{
  "hidden_size": 384,
  "head_dim": 64,
  "norm": "rmsnorm",
  "norm_place": "out",
  "positions": "rope",
  "rope_theta": 1020.0,
  "tie_word_embeddings": true,
  "init": "normal",
  "init_std_qkv": 0.0209,
  "learning_rate": 0.00151,
  "beta2": 0.98
}
Each number is 200 + 30 x the weight over its row's rms, rounded and kept within 0 to 999. Layers, rows and columns count from 0. The size before them is the row's rms in percent of the matrix's.

# layer 9 attention query, 384x384, rms 0.051, rows 0-30,64-94,128-158,192-222,256-285,320-349, columns 64-95
103,200,174,266,241,217,187,204,227,192,178,199,248,230,168,211,202,204,220,193,220,186,177,229,191,186,189,166,176,198,253,188,198
106,188,209,237,208,207,176,200,223,226,158,205,228,198,144,192,204,171,193,183,240,186,226,154,235,103,213,246,225,193,189,206,241
096,168,207,205,140,147,155,208,203,235,213,178,213,209,201,186,228,198,188,178,218,204,192,132,204,137,170,230,216,231,212,203,212
095,196,226,163,168,194,193,202,163,190,209,217,108,201,251,212,231,208,203,180,154,171,224,194,224,203,182,228,175,204,166,219,173
099,160,215,206,167,172,189,185,181,227,189,177,225,199,233,226,201,171,215,228,222,184,237,150,167,169,191,214,235,206,210,220,203
095,205,177,159,235,237,243,195,221,172,179,249,198,158,236,216,220,229,127,169,230,204,238,204,208,206,229,199,196,198,188,169,153
093,239,235,211,240,219,189,218,231,180,163,205,232,209,162,244,243,230,200,194,173,213,184,264,195,221,265,186,204,192,230,239,241
097,180,186,204,213,221,140,239,203,202,207,175,216,256,147,189,167,184,214,172,194,266,185,209,200,228,203,202,218,196,218,196,207
090,182,201,235,213,208,140,231,210,216,158,135,198,230,161,235,222,190,218,171,138,196,183,218,201,221,173,157,203,208,223,205,225
095,183,212,175,195,153,190,162,212,240,193,185,207,244,199,173,168,197,187,219,194,172,182,187,139,160,214,212,203,133,224,211,216
102,210,207,196,230,222,227,201,215,151,196,255,174,161,244,195,207,201,196,242,173,148,230,203,264,190,167,198,174,214,212,217,171
093,231,113,219,222,226,164,248,214,187,152,208,214,192,158,231,271,224,197,204,180,180,165,236,240,217,201,195,199,220,183,186,252
097,175,245,122,186,154,201,218,171,201,210,168,255,187,220,244,202,201,207,213,189,203,183,220,230,210,263,232,152,188,226,162,198
095,196,152,262,230,230,201,174,227,176,191,241,211,192,230,197,224,231,164,190,229,227,223,243,206,224,229,176,142,232,190,146,224
095,256,219,222,206,234,214,188,219,185,209,202,217,213,170,193,239,220,232,190,201,194,214,187,213,189,251,156,177,258,232,215,228
106,164,152,227,180,199,185,224,147,145,172,187,188,206,163,219,199,216,178,195,185,255,199,249,234,211,239,158,181,202,186,179,219
089,205,184,172,209,183,185,192,178,231,207,187,214,169,237,228,165,193,188,171,236,214,206,270,226,252,205,159,179,212,165,211,185
101,212,219,189,224,177,217,196,180,221,225,161,196,224,208,260,169,182,171,223,143,208,194,138,191,216,182,183,203,197,237,191,173
099,260,236,195,200,203,187,188,225,174,207,186,234,175,207,181,220,214,184,215,143,174,214,226,154,205,212,219,185,185,222,201,204
102,166,218,264,202,217,231,209,182,169,177,224,155,239,223,197,97,186,191,194,242,239,161,196,120,220,267,156,186,212,165,191,194
099,164,194,134,181,184,205,156,141,199,226,212,211,223,212,197,250,183,271,223,190,278,207,150,178,207,201,212,219,209,175,161,140
093,173,241,157,199,202,238,221,125,175,222,185,160,199,211,154,162,168,179,247,247,198,232,139,182,202,229,187,191,196,199,197,186
096,188,198,259,126,208,224,210,193,224,243,192,202,204,171,223,202,170,240,257,180,188,254,217,232,177,205,205,185,212,201,193,229
097,182,209,215,150,152,217,234,207,147,198,219,191,249,159,212,216,203,165,162,200,227,196,169,189,242,214,171,177,214,120,204,212
092,188,197,193,207,208,206,192,196,217,175,198,198,166,247,189,145,129,175,231,263,233,197,212,177,234,212,165,229,173,118,242,173
095,191,215,154,261,219,226,204,185,231,237,198,215,182,161,196,253,199,223,200,220,195,249,179,225,186,191,197,183,203,201,187,180
102,192,266,205,213,186,165,260,214,142,222,182,188,256,200,231,146,187,211,148,168,166,231,203,158,225,186,191,218,232,166,179,213
098,237,198,231,191,221,209,130,209,159,236,209,180,227,211,243,189,245,204,228,202,210,191,200,198,200,191,245,228,141,178,181,251
114,202,145,244,155,172,159,184,201,251,199,206,212,219,192,161,212,219,150,134,174,153,184,220,171,203,150,251,200,206,205,215,157
101,169,260,179,160,213,219,236,183,224,292,142,190,211,197,191,201,189,201,250,167,210,199,195,212,228,215,181,187,204,185,171,165
100,252,238,211,214,225,198,167,179,187,188,239,187,182,190,247,150,232,202,144,238,200,179,194,177,146,211,212,247,157,194,180,196
094,190,178,192,246,211,229,158,177,181,186,257,200,218,187,216,191,197,243,193,206,174,243,236,193,245,204,209,228,165,132,164,195
095,231,170,267,209,204,229,228,209,278,221,172,194,177,198,169,168,189,183,179,249,177,191,176,206,218,195,215,169,223,268,169,213
093,216,192,191,164,189,192,254,191,239,227,157,210,205,191,199,198,128,204,224,203,175,177,173,132,180,213,181,168,201,239,210,170
095,201,230,223,205,175,206,83,202,186,174,199,191,212,248,203,207,252,204,182,204,187,230,229,216,227,208,246,223,174,187,204,187
099,205,191,221,186,194,190,180,191,202,213,204,198,217,207,219,211,212,235,175,182,188,205,189,279,197,164,207,162,268,237,179,157
097,197,215,206,268,227,203,114,235,217,210,262,217,238,167,176,201,240,202,178,246,218,206,176,190,273,203,231,197,227,237,213,175
094,144,253,183,185,168,193,184,228,206,220,169,217,215,162,214,237,211,238,201,185,188,233,175,205,152,210,195,286,180,150,198,223
093,181,197,182,212,240,164,221,213,185,216,213,153,181,188,195,202,199,214,168,244,179,174,165,160,221,219,198,215,193,224,194,241
096,197,162,204,179,200,171,247,208,174,201,204,184,206,196,252,220,169,211,209,179,195,240,249,189,199,227,224,250,219,166,159,233
090,194,220,176,241,174,198,170,200,178,195,170,163,215,243,204,197,171,177,167,211,199,158,194,216,158,201,196,212,183,181,209,177
101,233,219,140,244,199,217,152,177,201,182,223,218,172,192,161,222,209,192,209,183,210,234,210,228,218,202,216,186,194,210,202,227
089,189,177,222,169,202,158,218,172,185,155,202,173,173,139,227,227,205,225,249,162,200,222,194,257,245,205,185,183,244,167,213,228
101,224,252,176,218,242,228,163,203,197,253,163,193,195,202,211,217,236,187,142,234,221,194,183,229,194,196,192,160,181,164,176,190
099,220,198,228,210,271,199,186,216,256,186,235,233,185,200,195,204,224,176,226,246,177,229,202,226,179,193,202,137,172,208,219,212
097,202,219,249,162,201,203,251,207,208,268,210,226,143,148,219,209,203,215,194,172,174,221,210,222,184,144,186,175,259,224,191,206
100,172,172,276,176,213,142,244,208,189,247,168,182,182,168,241,197,207,176,218,206,225,169,203,234,205,228,160,214,260,203,167,214
095,132,150,164,173,186,205,245,240,177,270,191,177,208,205,230,232,150,213,194,199,208,227,249,202,198,204,199,209,254,249,209,239
099,226,185,162,244,205,222,193,217,208,152,171,197,198,212,196,220,223,232,162,142,229,182,218,235,237,173,223,183,136,238,161,156
100,225,240,200,193,223,192,188,199,154,265,213,229,163,173,244,259,217,285,212,170,191,232,124,222,261,157,195,183,198,188,181,224
098,221,125,211,151,213,215,201,227,191,223,187,195,235,199,211,139,234,172,196,209,238,185,205,146,181,230,241,187,208,204,220,215
097,133,203,231,185,203,221,224,138,219,201,187,171,215,232,226,208,189,210,237,183,277,198,250,150,171,184,151,229,184,237,172,202
099,188,200,185,209,213,215,143,162,174,154,191,276,251,224,191,197,214,227,150,165,191,170,197,204,165,208,180,183,204,240,131,208
100,206,160,283,139,223,260,221,193,252,182,205,190,141,207,231,209,247,199,229,208,244,139,210,154,157,210,194,200,167,248,184,217
106,209,192,231,194,202,173,189,199,265,259,223,153,205,176,137,163,218,210,200,225,195,202,194,195,138,197,191,212,229,121,246,192
118,203,183,198,164,186,212,234,229,150,198,185,161,196,241,105,171,179,131,233,182,217,192,212,196,209,250,164,184,217,172,248,160
093,201,217,183,289,199,235,203,207,188,210,227,250,185,127,220,257,209,238,175,191,239,212,148,214,146,175,211,201,195,180,170,214
104,158,204,185,210,185,184,174,209,165,183,223,267,210,179,223,220,175,202,220,180,203,194,150,248,180,190,228,231,160,241,217,200
099,219,201,201,235,192,176,175,159,245,193,246,208,155,172,222,173,158,227,209,214,215,208,153,247,233,207,176,202,115,239,199,192
106,210,192,163,224,243,207,204,244,211,240,220,176,192,234,223,220,221,193,193,221,184,228,141,192,182,173,215,193,184,190,240,232
102,227,244,211,136,195,166,216,159,227,242,205,256,169,241,178,203,213,199,195,152,181,210,133,211,194,149,179,186,239,198,181,200
100,211,245,168,206,187,188,174,258,204,204,184,196,178,219,193,205,156,177,202,212,177,212,215,162,197,245,201,180,153,146,216,240
100,187,212,249,221,232,189,220,249,185,178,212,275,242,140,156,228,227,192,175,259,152,161,181,217,191,218,245,191,199,242,166,194
105,230,202,228,212,175,209,192,209,161,199,240,214,137,148,228,235,210,178,198,237,198,121,182,273,173,216,199,170,158,206,205,197
103,205,180,195,185,189,223,177,213,219,192,211,172,181,181,231,208,176,165,188,234,220,178,169,244,173,187,200,167,161,222,163,244
102,206,205,201,192,193,221,191,209,174,195,210,127,186,280,168,166,221,196,199,160,216,210,217,199,232,164,173,220,162,183,210,190
096,184,185,182,226,147,209,216,142,203,178,231,204,190,189,247,184,221,180,191,206,208,206,156,207,171,175,208,183,179,167,194,191
101,234,227,158,246,194,204,186,198,150,202,227,141,173,232,209,177,194,211,192,162,163,222,268,196,232,144,201,211,166,220,185,199
099,195,221,248,215,219,144,260,202,222,164,180,246,238,182,175,210,200,222,176,203,207,203,243,210,208,204,169,169,271,195,172,196
099,206,227,227,211,232,147,187,158,207,188,218,197,221,203,160,196,247,197,200,133,216,216,217,228,217,182,167,197,227,163,195,207
096,194,203,224,183,231,195,207,163,237,223,221,260,187,165,222,203,204,214,236,244,226,163,213,217,173,218,228,165,212,194,235,236
095,156,175,185,174,211,197,203,215,254,211,204,155,208,202,166,188,178,161,175,218,207,200,164,210,204,201,246,209,186,228,180,185
100,205,192,162,196,150,261,165,184,211,176,197,154,193,236,201,207,211,172,185,230,207,191,173,143,237,230,170,202,202,206,193,221
089,214,209,189,255,185,141,253,235,262,179,188,195,191,132,183,214,218,224,257,181,178,217,256,199,225,208,198,153,236,272,207,202
101,243,229,224,152,167,244,143,120,230,228,200,173,206,224,170,173,237,141,215,195,178,156,166,198,214,155,174,187,212,182,189,168
093,252,182,162,189,207,173,192,225,230,204,191,217,238,204,241,204,211,245,259,172,176,215,202,191,220,205,191,238,274,211,198,126
097,212,200,195,200,190,173,209,164,219,229,242,166,219,164,178,201,220,234,211,158,180,179,233,174,207,204,196,162,280,242,189,203
098,169,202,220,218,220,146,228,205,203,216,219,218,195,129,192,214,192,219,212,251,237,192,227,244,196,206,170,150,230,186,220,213
090,172,164,185,169,156,160,184,235,215,241,195,198,240,198,146,153,206,154,155,206,229,222,225,219,204,232,207,158,178,200,239,202
094,176,197,216,223,195,231,159,160,203,267,190,151,184,215,256,197,173,182,205,223,192,203,155,227,232,241,117,168,173,254,156,239
095,202,174,208,182,243,158,233,255,151,190,191,237,197,179,181,245,194,207,193,189,179,143,243,225,228,122,170,176,257,130,159,180
095,220,180,179,176,219,211,219,218,174,231,247,236,225,234,182,185,220,203,193,273,225,239,201,227,248,161,245,191,218,202,158,219
101,174,134,232,168,197,250,192,174,199,201,204,175,152,207,230,162,237,201,178,213,240,176,149,190,201,185,208,257,124,179,184,216
095,215,210,191,189,129,274,196,194,227,198,172,208,193,218,188,219,233,157,219,221,243,193,161,212,226,203,188,240,139,207,225,192
096,185,192,225,195,212,243,194,155,205,298,216,224,211,184,259,207,243,219,183,124,179,208,190,201,200,164,230,197,187,211,192,250
097,149,252,243,191,199,177,202,224,240,194,236,243,235,184,185,183,160,224,219,174,183,261,180,215,106,216,213,266,247,207,167,211
101,208,228,216,170,184,240,210,194,156,163,183,216,152,264,189,199,170,119,182,228,238,225,168,190,183,192,204,212,114,165,205,170
102,233,215,195,220,247,249,188,171,229,201,228,232,164,164,193,246,252,224,247,233,180,171,186,261,229,162,267,181,216,205,206,170
097,184,144,197,204,198,183,239,205,212,182,243,176,235,213,191,200,158,169,225,225,290,158,266,190,197,256,223,213,217,174,248,217
102,190,178,152,223,226,167,197,149,205,169,202,199,185,225,239,181,144,277,206,181,206,193,217,189,208,231,179,247,231,190,211,244
100,189,254,166,219,218,185,164,173,189,224,209,200,206,182,197,211,229,203,165,211,170,155,191,225,212,213,174,192,177,147,215,185
102,220,210,227,175,181,237,212,191,181,207,238,226,187,255,169,213,186,162,177,277,207,214,205,155,199,173,233,192,197,198,203,286
091,211,203,231,139,232,208,157,200,241,144,169,235,194,232,161,161,240,131,131,246,195,235,201,189,187,214,217,214,249,214,244,240
098,152,181,224,216,207,230,259,190,196,206,251,228,198,208,175,224,231,207,153,207,216,167,214,183,213,235,164,206,183,184,158,208
093,196,222,222,196,183,191,230,213,236,231,162,197,222,221,169,210,205,197,212,191,232,183,233,210,175,201,206,216,200,204,208,258
092,204,189,230,203,187,175,198,156,215,236,189,196,222,223,156,231,216,216,169,158,224,201,117,237,220,208,224,249,206,175,168,206
092,274,218,157,169,193,205,157,182,223,164,148,162,211,203,216,214,211,201,220,190,133,220,204,180,174,188,256,212,188,227,214,242
092,157,214,236,184,216,167,175,191,241,201,185,231,226,187,167,231,204,224,226,186,234,200,222,212,223,199,258,222,212,225,176,229
095,228,228,192,167,166,233,176,206,212,199,176,178,115,163,237,201,208,166,229,193,186,200,170,210,122,216,239,238,214,192,190,163
088,199,187,166,179,225,214,253,216,174,283,194,184,194,170,307,149,202,155,211,212,148,236,218,239,188,195,266,181,243,203,218,206
093,188,173,130,261,234,199,252,188,181,236,225,211,154,172,153,177,225,204,180,170,201,195,215,244,225,228,184,209,215,153,221,185
092,156,151,150,186,187,161,255,204,208,129,218,190,239,234,252,140,185,186,192,205,195,198,204,213,207,229,246,199,219,241,234,220
093,161,173,163,218,182,157,180,191,235,166,211,185,238,199,193,188,201,228,172,162,194,183,206,124,193,183,231,239,237,233,221,159
095,192,201,196,198,169,201,188,183,172,201,177,195,185,200,238,217,192,181,246,248,192,219,167,146,170,219,204,208,210,202,128,134
091,170,175,199,186,187,245,210,186,194,272,223,190,229,214,199,175,175,171,227,263,222,208,237,233,215,218,219,207,172,207,154,177
098,252,197,221,219,231,165,190,240,195,230,206,203,133,182,161,146,225,144,227,182,195,207,199,232,175,212,236,190,144,213,179,211
093,201,225,234,215,217,231,219,177,183,257,215,224,155,190,180,224,213,121,240,249,207,199,180,269,183,187,172,168,167,161,201,214
091,202,190,165,190,213,193,274,228,211,174,212,197,193,217,151,196,174,247,214,218,162,223,247,238,202,235,176,200,199,238,205,160
098,216,180,168,193,175,176,244,223,159,254,206,214,185,199,260,232,181,224,221,224,223,242,182,220,207,199,151,166,269,166,226,243
092,174,129,232,173,138,175,213,193,146,195,146,146,238,227,207,224,188,203,132,175,192,213,231,177,231,223,260,187,262,223,182,219
099,188,188,183,234,200,210,171,191,187,175,221,234,222,199,235,210,237,176,192,219,152,204,196,207,249,175,218,218,158,227,167,181
100,214,181,169,196,184,202,200,204,257,200,220,230,249,197,173,243,178,239,181,200,193,235,188,164,248,197,238,202,192,251,191,179
096,178,212,177,200,161,169,233,222,228,199,186,155,218,219,194,218,189,209,185,160,234,193,176,216,188,169,216,180,236,177,167,163
098,192,158,220,200,199,197,239,175,234,173,207,215,189,229,169,190,173,201,180,150,174,187,209,200,161,136,131,158,209,224,285,220
092,182,211,228,209,228,152,199,221,200,172,192,199,178,187,160,195,222,173,231,186,175,231,190,201,201,174,208,153,194,232,222,200
093,214,184,172,194,155,244,194,201,207,202,194,176,188,194,224,197,198,225,190,225,215,192,190,185,181,235,253,217,151,166,202,120
096,175,231,147,204,260,188,241,243,215,238,215,219,160,220,187,155,205,199,218,199,177,178,188,231,163,160,199,180,196,207,207,282
097,162,119,213,183,119,202,231,210,220,225,172,172,231,220,204,201,171,188,223,181,194,184,221,184,201,211,194,206,222,183,191,204
093,223,226,180,225,235,243,183,178,208,165,249,268,209,165,180,265,206,267,160,235,167,192,218,250,194,214,203,176,164,213,187,172
098,183,228,152,179,248,223,181,214,231,161,159,208,164,228,111,245,204,201,197,174,213,185,226,159,242,166,211,197,233,248,242,235
093,236,254,197,190,212,223,169,208,193,197,233,220,223,179,194,189,236,213,184,196,226,205,233,150,189,174,151,238,145,194,203,246
110,252,193,141,214,227,205,201,155,253,180,237,214,235,174,161,253,181,247,268,156,191,196,220,245,186,183,238,178,211,201,200,216
105,185,213,184,189,194,198,259,227,201,174,192,132,203,220,104,187,247,183,176,171,183,187,202,203,231,169,197,183,250,212,237,203
105,172,187,154,240,137,175,230,172,198,310,163,184,203,167,212,207,197,204,217,167,212,207,246,177,205,115,176,170,193,143,234,183
103,167,237,271,215,210,142,235,214,186,224,229,230,256,204,219,216,188,219,222,214,177,189,186,145,206,191,227,184,140,217,190,217
100,164,258,172,224,197,190,194,215,224,174,216,222,196,118,218,204,181,178,255,231,184,223,177,255,158,206,242,161,145,243,185,184
101,187,205,163,184,147,200,202,185,197,196,189,197,197,166,200,180,166,184,206,211,286,212,152,190,149,174,249,203,164,253,196,172
096,190,155,193,172,186,225,209,209,166,200,193,157,199,240,169,182,213,178,190,163,178,177,220,256,216,195,194,222,198,143,250,172
100,183,226,129,189,123,188,213,178,153,205,203,176,196,206,210,219,174,182,234,233,232,224,147,213,189,182,224,210,156,235,203,122
100,212,188,150,208,172,224,198,155,184,169,227,192,193,258,187,215,213,169,191,185,173,166,220,255,211,216,185,178,170,208,214,173
099,212,222,198,201,220,168,221,188,208,223,222,254,196,185,210,248,243,236,145,221,195,210,204,201,217,195,194,201,250,196,216,223
099,160,218,243,199,224,155,193,205,238,200,205,218,213,139,204,197,177,201,196,214,221,210,158,214,209,206,183,221,198,284,193,195
093,225,201,238,183,237,190,230,225,188,207,187,187,177,186,265,191,201,231,150,205,178,201,229,171,228,170,170,146,228,209,175,216
095,203,174,158,180,198,222,243,198,209,194,178,207,226,267,244,244,161,170,171,168,206,203,194,209,193,224,241,207,185,256,187,190
101,173,227,208,220,192,222,164,177,192,149,195,166,213,217,115,217,247,185,215,207,164,218,232,208,227,208,201,152,202,159,234,183
093,183,206,246,205,247,135,188,251,156,178,191,225,258,171,217,261,214,221,188,226,125,206,260,254,243,201,221,188,222,194,232,209
092,166,193,202,192,186,260,182,162,186,167,203,224,226,241,213,204,208,158,226,184,186,191,175,255,173,196,255,214,204,205,221,134
091,228,170,175,254,233,218,192,224,234,159,204,212,162,153,174,223,227,199,195,196,172,200,175,174,186,202,177,208,242,177,202,193
095,203,204,181,182,176,171,167,158,221,241,247,235,196,183,182,205,214,222,186,220,192,186,256,273,239,161,201,182,213,173,178,254
097,179,228,231,162,216,161,181,192,227,230,190,219,243,159,214,206,179,219,142,218,205,191,196,245,170,151,172,196,183,217,182,219
094,176,188,224,129,178,148,205,213,245,229,180,187,225,180,187,201,192,218,186,185,171,208,225,157,213,233,149,197,178,224,218,212
097,168,191,165,238,200,250,166,186,214,122,218,189,237,244,222,195,215,169,237,222,202,179,189,202,212,216,226,199,223,289,206,195
104,181,205,224,213,207,185,176,145,162,154,239,231,189,206,177,174,206,261,218,247,179,177,142,262,200,236,203,146,221,161,240,202
100,245,234,179,204,202,164,164,189,191,236,209,166,149,229,204,194,218,213,136,240,119,147,174,182,237,120,228,233,268,182,238,256
103,177,184,255,146,194,254,212,197,257,216,166,211,211,182,231,168,221,199,219,205,238,173,184,142,171,197,185,242,176,238,156,225
102,175,202,175,203,191,239,207,169,243,227,249,199,177,147,237,174,205,230,256,219,216,222,155,183,152,197,192,225,225,207,197,203
104,240,245,200,178,247,216,197,193,277,240,208,218,194,171,237,167,248,160,178,201,186,220,145,242,187,213,240,182,225,195,158,211
099,246,190,192,227,228,220,185,185,219,179,182,186,201,167,243,193,176,193,172,213,245,188,204,175,214,206,181,231,191,176,204,201
107,233,218,237,172,171,245,172,204,182,198,168,136,211,245,185,200,186,175,211,231,184,213,228,176,136,184,199,231,163,190,191,212
102,268,204,155,224,266,206,215,175,215,230,271,237,135,151,192,227,222,210,227,220,216,198,219,224,241,194,217,185,172,189,166,186
098,126,245,218,212,230,211,192,182,226,175,217,241,172,207,247,203,213,202,230,235,175,182,154,193,207,173,230,264,286,233,194,248
093,189,201,179,176,243,204,216,237,222,143,156,185,183,187,166,183,257,230,222,196,176,196,194,176,170,213,229,163,188,211,195,235
100,197,204,211,191,209,190,128,203,210,190,202,213,189,210,207,275,204,208,156,201,161,162,142,182,209,228,206,238,184,207,225,199
101,164,291,177,176,187,154,203,134,206,214,178,221,198,183,171,220,205,187,185,184,140,206,168,149,233,200,227,184,193,199,197,217
093,182,193,221,200,202,169,209,239,214,266,192,218,189,175,205,206,247,208,229,190,234,211,189,188,223,233,215,212,196,240,183,245
093,148,240,150,174,193,227,247,220,211,213,218,161,202,167,183,254,214,193,206,177,175,205,192,305,194,181,275,193,205,202,220,193
092,150,169,218,217,139,215,229,186,215,158,195,224,196,172,168,212,196,195,245,189,195,186,171,225,141,199,266,211,148,263,259,193
091,222,212,216,186,202,249,199,217,163,184,209,203,187,230,207,188,180,171,243,213,221,222,206,243,220,180,176,177,158,188,229,156
091,167,161,257,149,219,216,227,187,190,217,225,183,168,206,156,224,191,121,238,204,209,244,192,284,159,221,217,221,170,193,221,136
094,182,198,190,192,182,206,198,207,186,185,270,187,235,223,198,172,179,178,240,232,198,190,182,254,198,196,153,153,206,153,221,166
091,161,202,176,250,267,187,205,182,211,217,157,221,246,165,212,215,219,220,120,169,174,189,233,147,224,185,191,177,195,214,181,242
094,181,179,198,233,204,112,219,162,233,206,164,159,196,198,184,238,245,244,147,140,201,202,222,169,220,214,244,182,188,216,192,235
096,194,213,164,149,221,124,248,218,254,186,140,161,242,178,231,208,208,226,113,155,157,151,210,221,205,225,204,206,225,227,204,237
086,178,206,211,192,193,175,228,229,157,174,168,222,193,256,150,199,198,176,225,161,182,231,198,212,110,251,197,249,103,238,205,192
097,213,239,215,232,231,271,160,235,200,200,218,174,148,184,200,148,217,112,242,222,187,249,178,177,177,199,201,187,184,189,189,218
093,163,200,151,230,219,197,201,206,215,238,128,179,255,130,210,238,261,194,172,187,150,187,258,151,231,179,232,151,256,204,168,229
097,145,222,226,214,162,293,126,216,149,170,202,225,148,246,153,225,227,174,265,223,208,204,204,194,218,226,207,150,149,185,184,180
100,241,193,153,205,227,230,130,147,256,191,231,243,129,181,235,234,230,207,146,197,189,174,190,221,200,222,212,169,204,189,176,171
097,208,222,214,121,226,175,200,168,202,236,183,212,222,159,207,166,208,220,121,196,198,213,217,180,269,194,206,220,240,231,190,245
095,191,207,145,234,232,241,225,159,178,208,153,177,233,197,222,227,188,250,128,182,232,176,211,262,190,211,230,117,193,192,170,239
093,179,188,204,144,187,164,212,211,181,263,201,172,252,214,241,167,189,218,211,204,174,185,204,194,159,220,194,181,225,206,211,176
107,207,165,168,268,159,226,184,200,172,205,225,208,198,217,199,234,196,189,310,194,207,167,185,225,221,200,208,255,143,192,176,158
104,224,165,192,180,168,179,189,231,229,157,238,247,234,179,132,193,210,132,153,229,213,160,242,180,247,189,253,164,220,165,205,216
094,212,179,216,81,199,148,229,168,237,240,193,178,215,210,273,202,187,231,220,229,215,212,164,179,199,151,149,243,187,206,171,247
100,123,200,236,127,212,171,210,165,161,211,183,200,231,213,165,193,203,182,169,196,291,165,215,169,158,207,188,175,175,190,201,199
100,151,257,228,233,196,270,178,162,194,250,226,165,196,264,156,168,201,136,240,244,197,212,208,239,134,245,175,173,227,197,223,215
098,254,219,191,134,228,188,186,227,187,179,193,207,170,190,230,231,225,236,239,196,188,243,200,216,210,175,232,163,153,200,208,268
106,291,155,207,168,194,146,216,179,179,179,214,255,173,240,210,227,224,150,163,219,223,190,176,210,190,223,211,239,207,173,181,226
102,185,171,211,186,166,208,204,177,168,256,213,147,205,254,185,169,190,172,232,209,222,173,208,207,168,225,217,198,200,192,218,196
105,223,226,245,314,204,195,185,234,210,151,228,215,152,179,188,246,216,206,211,235,181,210,203,202,222,167,186,158,209,223,193,190
105,174,153,185,232,202,200,178,227,181,211,202,236,214,202,183,192,195,165,153,167,224,147,253,178,197,206,203,235,193,187,204,231
095,259,168,164,208,195,238,128,199,270,150,228,246,225,193,175,199,215,212,190,208,157,169,172,181,252,217,185,219,166,183,205,225
098,226,162,259,169,209,141,210,217,194,166,205,204,191,168,233,216,244,169,152,238,181,204,179,185,209,137,166,218,177,174,197,197
105,168,237,227,161,230,207,254,124,174,171,216,167,179,190,122,161,193,220,209,219,214,206,150,172,227,246,228,220,194,213,177,236
# layer 9 attention key, 64x384, rms 0.0488, rows 0-29, columns 64-95
093,161,187,211,191,191,189,220,227,206,205,193,153,183,154,199,212,162,224,165,252,151,232,189,208,192,205,240,187,228,265,179,219
091,223,229,199,212,230,162,212,182,179,174,212,284,213,178,194,232,225,234,200,213,229,202,185,198,197,232,208,173,181,209,177,211
096,245,269,221,243,213,156,183,172,234,206,223,252,160,153,201,181,224,211,191,203,212,159,190,207,192,223,230,178,132,247,218,235
085,200,218,192,181,162,156,200,202,202,204,176,193,232,213,189,179,215,168,198,155,176,201,231,218,164,226,226,203,226,180,247,218
088,214,211,199,178,222,131,179,227,197,211,169,146,191,229,190,227,166,178,196,214,172,132,226,220,185,179,202,190,174,211,229,233
089,228,163,223,188,214,149,207,163,185,199,198,171,226,232,213,201,198,227,213,213,237,224,220,204,225,243,199,230,251,192,240,220
094,214,201,203,212,220,285,186,167,173,242,206,254,156,190,202,189,170,224,227,236,186,184,128,194,226,185,172,200,213,228,182,197
099,199,220,194,191,203,191,178,201,256,182,202,230,180,142,198,202,207,222,173,192,165,221,207,170,162,151,190,194,208,201,218,250
097,255,207,191,234,230,221,204,199,221,217,205,184,158,181,205,211,203,204,253,190,179,146,150,280,194,152,194,143,192,215,216,166
088,239,224,217,175,163,126,232,160,157,206,168,189,207,213,230,199,184,158,168,176,171,183,221,210,191,177,223,145,219,202,220,204
102,194,172,221,214,206,165,184,154,198,223,196,219,224,226,218,257,217,223,184,120,204,163,214,168,196,195,234,267,194,156,202,163
103,233,209,214,194,176,229,181,211,206,208,251,212,151,153,236,156,175,189,178,234,193,218,137,197,196,222,148,219,239,202,165,264
099,220,157,154,197,207,170,211,197,209,155,194,211,213,178,187,193,203,182,224,192,196,204,201,190,200,204,186,277,239,161,190,231
095,177,212,204,239,218,249,192,219,211,216,237,253,201,158,252,180,229,189,195,219,224,207,239,256,205,191,188,152,182,157,153,212
102,184,282,209,191,206,222,190,228,226,231,192,243,186,151,204,198,243,259,191,218,165,226,169,218,213,193,195,155,231,265,178,210
099,197,228,232,167,227,170,186,248,182,196,203,211,165,205,207,218,251,243,185,216,179,210,172,186,166,188,195,134,240,220,201,247
094,229,207,168,170,173,160,230,198,196,215,182,192,172,228,215,183,222,229,208,205,184,196,218,175,199,232,182,155,210,196,135,251
102,243,173,156,194,209,175,240,173,213,188,227,198,187,197,235,164,188,158,209,143,264,192,190,213,151,178,192,209,236,193,191,147
094,217,173,187,189,210,231,193,235,205,232,206,208,191,165,218,215,201,213,236,202,162,237,222,150,182,250,234,265,213,254,225,194
104,183,179,182,177,133,187,256,186,113,177,150,147,233,237,140,173,169,198,180,163,213,227,258,203,186,217,203,167,254,174,179,195
099,197,211,160,124,198,212,210,177,196,225,214,169,237,268,201,177,184,224,184,174,231,196,200,216,202,208,169,272,219,177,240,221
106,210,227,201,175,214,192,142,164,224,115,201,200,233,158,206,232,209,180,201,159,190,148,189,180,246,258,239,232,181,206,229,170
099,207,232,211,221,181,215,211,194,194,210,229,203,224,167,210,192,197,254,245,208,232,157,195,221,152,200,240,192,200,262,188,208
100,199,168,203,179,199,180,216,220,210,240,159,210,245,221,221,174,243,136,214,228,203,233,214,203,139,218,188,221,239,191,213,263
086,242,159,216,203,237,205,175,167,246,182,210,203,152,193,157,214,187,176,200,233,211,140,122,244,197,168,191,179,187,222,214,201
116,173,221,227,303,202,214,165,176,235,190,215,258,152,162,152,245,221,208,213,200,181,214,169,227,184,186,235,179,133,216,201,195
104,223,185,181,210,201,215,245,176,186,178,176,215,168,170,214,235,215,205,191,153,249,179,207,162,231,187,172,221,158,248,213,180
102,204,205,179,196,194,207,141,174,171,211,219,183,232,221,249,258,216,247,234,235,171,180,172,207,222,189,225,257,207,177,177,181
104,199,192,135,158,193,164,227,217,195,242,210,227,218,178,211,151,154,198,243,180,209,181,223,214,216,238,210,195,196,211,222,178
103,192,151,239,232,171,216,169,206,193,191,207,202,227,189,190,182,242,210,224,211,221,152,206,179,147,226,142,190,189,220,206,174